{
  "n_layer": 10,
  "d_model": 160,
  "n_head": 2,
  "n_kv_head": 1,
  "head_dim": 64,
  "d_mlp": 320,
  "vocab_size": 8192,
  "activation": "swiglu",
  "norm": "rmsnorm",
  "norm_place": "pre",
  "norm_eps": 1e-06,
  "positions": "rope",
  "rope_base": 2690.0,
  "rope_fraction": 1.0,
  "qk_norm": true,
  "attn_scale": 0.125,
  "bias": "all",
  "tie_embeddings": false,
  "parallel_block": true,
  "init": "normal",
  "init_std_qkv": 0.0277,
  "init_std_o": 0.0,
  "init_std_up": 0.0277,
  "init_std_down": 0.0,
  "optimizer": "muon_variant",
  "lr": 0.00853,
  "beta1": 0.95,
  "weight_decay": 0.015,
  "lr_head": 0.00741,
  "warmup_steps": 119,
  "schedule": "wsd",
  "decay_fraction": 0.699,
  "decay_shape": "linear",
  "final_lr_fraction": 0.05,
  "batch_tokens": 32768,
  "seq_len": 384,
  "doc_mask": true,
  "train_tokens": 251200000,
  "steps": 7667,
  "dataset": "wikipedia_en"
}
Each number is 128 + 24 x the weight over its row's rms, rounded and kept within 0 to 255. Layers, rows and columns count from 0. The size above them is the row's rms in percent of the matrix's.

# layer 4 MLP up, 320x160, rms 0.207, rows 132-145, columns 0-79
size [ 92 101  96 107  93 107  88  97 109 103  92 113 112  88]
[[134 118 117 117 136 134 132 151 120 159 104 119 111 120 155 139 133 126 184 179  87 126 127 158 157 102 149 158 101 123 155 148 150 124 163  95 156 139 168 153 131 180  83  82 157 119 103 154  98 161 124 109 137 119 111 110 159 112 125 152  99 151  97 106  93 118 158 125 119  97 137  95 123  94 125  91 106  91 107 140]
 [140 187  99 131  94 155  99 116 167 125 111 138 131 113 152 127  95 137 108 148 145 123 130  86 117 124  89 131 118 100 145 132 153 149 156 138  87 149 140  97 126 116 156 186 140 125  95 119 141 153 172 181 151 135 126 152  90 117 100 122 151 101 120 148 119 102 119 112 126 132 144 168 150 112 143 105 118 139  91 130]
 [102 130 178 163 112 147 119 110 124  94 141  73 128 159 111 129 107 120 136 101 113 124 113 137 113  96 106 118 123 133 119 106  88 140  92 105 132 125  97 145 102 107 177 154  87 115 114 130  84 129 169 129 104 117 123 121  84  93 138 139 107 125 125 108 124 174 116 193 136 101  81 112 112 115 154 115 177  88 161 104]
 [148 147 112 134 158 106  65 127 104 113 142  99 134 174  98  94 135 184 141 162 117 117 124  91 117 132 168 125  95 102 133  48 119  97 148 137 140 138 141 115  72 143 142 130 120 181 154  93 136 146 147 164 142 126 108 104 157 131 101 130 116 114 145  95  79 132 129 116 169 144 132 171 175 138 109 137 131 113 120 132]
 [114 133 125 110 124 143  80 129 123 101 135 115 125 145 166  94 105 105 100 187  98 127 156 125  92 114 131 127  89 137 100 122 105 167 119 112  95  94  63  90 142 154 117 157 177 137 149 116 151 142 136 140 151 155 166 108 103 123 128 140 138 119 154  84 133 178 129 116 119 112 101 138 128 192 168 142 105 111 143 134]
 [138 123 110 138  83 127 182 129 108 153 118 106 104 105 139 121 137 130 139 123  93  79 119 122 133 175  78 118  80  80  88 138 133 150 140 113 147 125 123  86 131 144  71 116 155 128 130  95 132 131 162 141 133  96 109 135 111 129 125  88 120 104  72 113 155  90 150 123 116 124 173  94 107 101 121 108 178 135 138 106]
 [132 107 148 135 130 111 122 109 163 144 110  95  87 137 153 131 115 146 115 117 118 159 122 114 150 155 110 130 115 126 126 118 107  98 103 130 105 147 122 163 126 105 149 109 102  96 109 120 102 147 106 105 145 128 123 116 110 112 123 137  87 151 126 118 118 126 132 122  72  89 152 169 116 114 140 112 153 125 133 144]
 [153 103 120  60 168 154 163 107 132  95 115 139 155 111 137 189 104 124 115 175 129  89 122 123 131 152 134 159 131 151  90 142 142 136 126 111 162 144 148 158 149 104 140 123  91 134  90 133 129 156 143 100 140 161  75 107 132 145 101 127 132 110 141  87 125  86 171 158 109  80 107 158 116  95 121  96 134 112  98 176]
 [113 109 135  93 114 131 127 152 125 132 117 150 150  66 130 153  97 111 122 180 145 125 120 129 188 143 169 116  98 116  63 121 166 142 129 134 125 135 131  76 146 132 125 117 122 135 120 114 163 118 114 111 108 115 124 161 100 120  94  55 140 124  76 132 122 102 152 168 161 128  67 117 108 138 130  95 121 124 111 162]
 [172 125 177 157  88 139 121  89 114 127 134 150 129 102 108 159 115 153 137  96 125 117 100  86 150 135 129 125 143 151 113 133 131 151 133 131 109 126 130 107 106 126 132 138  75 143 113 131 126 153 139 112 102 146  95 161  76 151 135 134 151 148 124 107 101 147 121 132 158 124  71 134 133 113 128  82 133 178 169 136]
 [171  99 160 136 104 187 116 100 140 132 117 102 116 149 156 149  98 162 144 182 154 141 114 145 114 124 161 126  78 136 124 155  99 128 108 137 104 123 135 122 165 167 116  82 131 106 147 127 154 172 117 107 104 141 116 136 112 110  95 152 135 156 149 175 135 100 127 151 146 143  95 153 148 107 135  96 123 107 123 132]
 [105 119 122 128 151 108 131 131 112 152 106 112 132 153 137  61 113 115 159 168 171 141 153 125 156 162  75 121 122  78 138 100 129 153 163 110 112 113 140 110 112 125 141  92  82 143 133 138  99 166 132  92  99 117 153 122 124 133 178 100 109 137  99 137 140 130 118 165 162 187 139 140 130 142 147 133 135 118 120 133]
 [127 112 179 149  76  74 122 157 120 122 122 126 124  92 134 122 137 144 100 114 107 133 134 134  96 107 108  95 146 129  97 133 100 151 135 132 134 148 131  80  85 190 136 165 158 132  80 122 100 152 133 113 125 163 155 142 141 137 126 150 112  83 137 115 152 145 140  73 120 128 192 122 129 129 112 144 129 140 139 133]
 [105 115 122 122 119 145 194  86 113 144 157 181 138 155 115 151 108 155 169 107 132  96 115 170  97 146  93 106 140 156 102 141  98 163  89 132  81 157 164 115 137 118 115 147 157 100 126  98 105 182 123 122  86 162 153 136 146 149 120 157 129 155 134 178 131 125 119  91 127 105 113 139 123 106 119 112 139 111 112 115]]
# layer 4 MLP down (transposed), 320x160, rms 0.138, rows 132-144, columns 0-79
size [ 97 101  94 106  96 105  90  96 108  99  96 118 114]
[[158  90 112 108 125 153 144 128 124 125 126 144 122 107 127 171 177 148 181 124 128 103  99 118 116 113 106 164  94 105 149 159 125 113 142 135 167 131 161 144 108 124 129 112 128 172  93 158  86 151 140  83 143 129 132  92 111 125 138  97 118 135 116 137  89 120 156 131 126  88 141 132 186 124 110 109 118 107 109 138]
 [137 159 117 128 135  96 102 152 106 129 127  94 126  89 180 146 158 104 133 108 140 139  73 125 116 100 135 166 155 152 183 117 147 100 125 142 117 102 139 114 134 100  85 168 164  98 112 140 137  90 147 151 159 144 114 122  89 137  86 150 128 142 145 128 119 141 112 135 139 119 145 161 101 162 147 179 113 125 133 141]
 [103  99  97 142 141 130 149 137 134 113 120 114  94 110 156 144 154 154 122 112  80 117 119 141 104 115 121 115 170 134 122 103  99 101 126  78 104 102 103 142 108 126 147 156 122 126 108 136 121  83 104 128 165 118 159  79 138 150 165 151 148 133 133 128 143 129 127  84 102 102 144 157 121 136 153 171 139 114 101 125]
 [124 141 151 140 145 143 134 131 149 138 106 109 137  76 139  81 119 136  84 157 129 158 102 120 132 131 164 118 147 119 139 119 106 139 108 155 153 120 145 150 116 131 123 127 135  89 145 103 131 169 158 153 135 154 122 115 138  93 151  84 108 155 178 125 114 175 126 117  84 127 136 176 139 150 137  95  86 130 153 171]
 [142 112 107 154  96  82 143 161 116 151 138 102 118 158 118 132 167 144 170 142 129 102 127  87 166 138 122 158 136 104 112 140 165 119 150 139 112 134 194 129 112 151  80 147 155 120 161 126  83 155  86 102 129 115 103 106  98  98 148 111 112 116  99 152 100 121 137 135 124 169 169 180 146  86 147 167 119 130 182 120]
 [112 109 163 145 127 108 134  87 142 135 187 157 156 139 132 143 131 145  77 132 127 127 114 103 129 121  93 130 102 181 138 156 129 196 135 135 132  85 130  58 156 166 140 102 134 171 125 169 131 161 131 125 117 144 129 140 115 159 143 108 121 159 134 130 129 111 120 116 118 110 106 105 139 122 103 142 100 146 143 102]
 [137 113 126  73 135 108  90  86 105 152 130 144 149 116 163 111 101 133  92 147 111 130 191 153 136 139 133 157 136 124 116 103 100 106 138 130 121 141 100 166 157 147 110 116 129 130 167 126 126 160 147  90 127 126 155  97 173 148 112 127 144 120 150 138 131 137 123 117 107 180  94 129 121 145 145 119 152 108 137 108]
 [149 114 133 152 125 101 152 149 156 130  97 119 118 105 124 181 116 141 106 152 150 153 162 107  88 133 118 115 143  98 138 133 130 137 110 158 124 132 140 174 129 177 132 128 147 111 142 127 139 127  88 126 137 126 105 164 115  97 101 137 160 108 117 109  95 173 107 188 141 142 101 149 162 156 141 149 109 140 142 139]
 [118 136 131 144 120 123 116 121 144 134 111 112 184 114 117 150 114 117 135  59 154 105 120 183  86 126 122 122 144 130 153 111  97 145 170 140 123 139 134 103 120 155 136 132  95 153 144 101 134 108 117 163 124 128 129 131 187 133 112 157 138 148 125 122 155 121  62 142  93 120 163  82 158 132 119 144  91  97 130 108]
 [116 134 121 103  96 142 134  86 105  97 105 110 183 133 150 135 159 124  57  90 121 131 127 137 104  84 134 114 160 114  96 134 102 126 113  97 148 104 117 131 125 134 131 129  90 113 134 145 115 154 133  95  93 131 171 116 116 158 101  65 153 106 112 144 147 115  89 104  73 158 126 124 141 104 117 109  93 138 143 122]
 [144 136 104 129 142 139 183 110 115 154 125 122  82 137 146 133 172 147  96  88 142 126 152 139 140 156 136  91  96 132  93 136 137 120 139  96 149 150 123 142 142 140 123 163 133 157 120 103 134 111 112 133 122 143 139 129 140 115 112 149 121 149  98 158  97  80 178 130 113 142 146 205  83 107  84 157 167 178 163 135]
 [142 105  99 103 121 101 175 139 124 104  98  93 171 104  96 127 110 134 172 158 171 153 156 108 106  98  99  85 127 112 161 109 121 115 118 127 147  75 134 132 146 147 110 164 105 153 129  98 121 143 153 121  99  97 162 104 112 136 140 170  97 160 111 120 166 160  91 121 114 126 141  96 123 159 104 150 128 119 127 105]
 [120 151 118 111 128 162 102  98 124 149 140 147  95 168 156 182 118 144 148 126 162 129 128 122 127 107 114 112  91 113 141 146 121 115 105 133  90  96 123 104 140 113 134 101 132 168 120 161 141 141 120 155 164 115 137 108 141 129 173 141 160 166 140  78 161 115 112 135 118 147 131 108 130 142 138 139 138 169 121 136]]
# layer 4 MLP gate, 320x160, rms 0.2, rows 133-145, columns 0-79
size [100 105  96  90 109  97 102  96 102  93  99 105  87]
[[185 125 123  99 186 143 110 100 137  87 157 111 156 114 130 159 150 144 103 119 122 152 123 149 139 126  98 118 154 136  70 114 112  81  85 128 130  85 130 126 129 124 155 103  70 121 129 123 107  97 152  96 144 131 171 147 142 114 149 124 155 100 139 105 145 143 102 100 114 105 147 106 210  99 116 127 139 123 163 131]
 [ 87  93 129 126 129 134 124 152 151 102 141  89 151 137 118  83 116 116 179 129 106 114 128 130  92 104 110 131 114 126 123 131 142  95 125 124 120 105 115 124  97 150 159 159  74 142 115 176 122 108 161 160 133 130 151  86  74 133 152 162 128 146  84  96 144 164 123 157 137 120 123 125 152 120 128 118 121 103 111 127]
 [174 140 128 120 125 105 111 111 121 128 151 122  95 142  94 130 121 177 131 128 145 123 141  63 173 120 130 113 151 134 166 101 107 118 140 111 176 136 114 115  78 138 156 103 140 121 109 138 121 103 136  94 127 130  72 131 135 155 153 121 156 161 182 127 112 131 105 144 141 134 118 116 107 150 146 110 121 152 194 161]
 [140 129  76 182 135 122  69 108 132 120 138 131 169 113 183 113 147  73 130 144 170 144 111 117 172  75  90 152 159 115 107 131 169  52 130 128  86 113 112 113 139 139 160 141 171 132 142 104  91 164 128  97 143 103 119 132 105 125 136 133 105  99 121 126  86 114 150 169 124 159 101 127  85  98 114 134 104 126 145 122]
 [143 122 118 106 131 146 101 120  95 123 110 126 151 140 116 112 108 157 127 163 148 165 141 136 134  72 152 116 161  96 120 155 187 126 127 137 146 134 179 122  85  94 121 124 133 106  99 113 127 149 143 118 112 113 106 117  89 108 178 150 161 113 145 119 121 120 112 166 106 136 130  77  96 169 102 123 135 129 166 103]
 [143 133 110  87 118 112 107 147 153 147 172 153 156  88 138  98 149 152 142 146 131 142 175 144 138 116 168 184 132 107 119 126 156 139 135 127 134 115 178 192 104 127 134 148 137 122 126 109 145 108 174 116 142 126 118 118  94 175 120 160 126 155 115 133 132 140 145 119 104 112  80 166 129 115 131 144 150 117 101  89]
 [147 152 132 138 103 116 136 113 110 130 142 116 117 105 123 160 112 101 118 136 120 129 171  93 173 125 106 147 123 161 137 153 150 144 179 150 116  77 116 143 135 116 133 145 164 136 110  88 130 157 131 129 153 135  90  83 113 147 117 116 131 112  99 153  96 160  79 133 124  97  82 182 110 103  97 114 165 120 124 122]
 [109 215 115 103 137 107 131 151 142 142 124 150 101 155 119 144 136 119  90 112  96 154 124 153 139 125  97 103 121 138 162 105 141 123 104 139 167 164 128 133 111 143 116 146 106  93 145 134  85 133 124 145 164 144 151 166 124 109 115 125 120  98 142 120 149 166 111 120 116 112 119 103 118 118 126 142 181 117 120 126]
 [149 132 121 141 124 130 168 130 129 147 124 168  77 121 160  86 111 153  78 147 157 167 140 144 144 125 128 129 140 129 212 128 114 153 165 127 150 124  90 141 133 130 139 140 189 109 122 113 139 102 144 102 141 165 125 148 106 102 162 131 121 168 148 115  94 145 133 130  79 146 132 101 120 135 109 134  97 169 114 138]
 [133 154 125 125  96 104 120  98 122 174 105  62  90 143 127 153 145 134 150 117 158 105 148 127 105 116 132 108 110 109 147 141 127 117 149  60 123 147 117 170 117 151 123 154 107 174 125 124 107 132 123 114 120 165 159 107 118 183 121 129  94 144 107 119 132  78 127 132 118 129 125 154  96 112 151 164 159 129 135 132]
 [151 132 124 124 117 146 155 113 162 124 119 133 129 110 154 123 125 102 120 128 118  73 144 165  85 114 144 149 158 100 107 151 134 130  95 160 114 141 171 101 145 128  86 112 128 104 125 124 108 136 121  87  98 130  95 128 149 119 128 159 102 119 107 132 130 103 132 142 132 119 101  96  89 128 149 153 105 145 132 128]
 [138  98  67 128 139 101 115 169 143  97 129  97 130 121 100 102 121 111 129 178 105 146 112 136 136 110 158 104 126 159 160 134 130 129 142 121  91 164 160 133 150 120 115  95 141  88 124  91 115 113  91 149 111 129 119 154 171 137  99 139 163 127 120 114 152  96 169 141 123 122 103 114 139  95 151 122 176 151 169 118]
 [120 209 135 107  92 108 173 129  90 181 131  99 111 107 151  79 133  90 109 167 158 104 127 124 127 199 167  98 129 131 129 152 138  65 115 127 168 141 108 131 137 127 149 120 102 134 152 121 130 110 167 112 124 150 127 186 110 106 120 116 128 148 120 150 125 120 146 118 103 117 137 104 110 168 104 163 113 125 153 119]]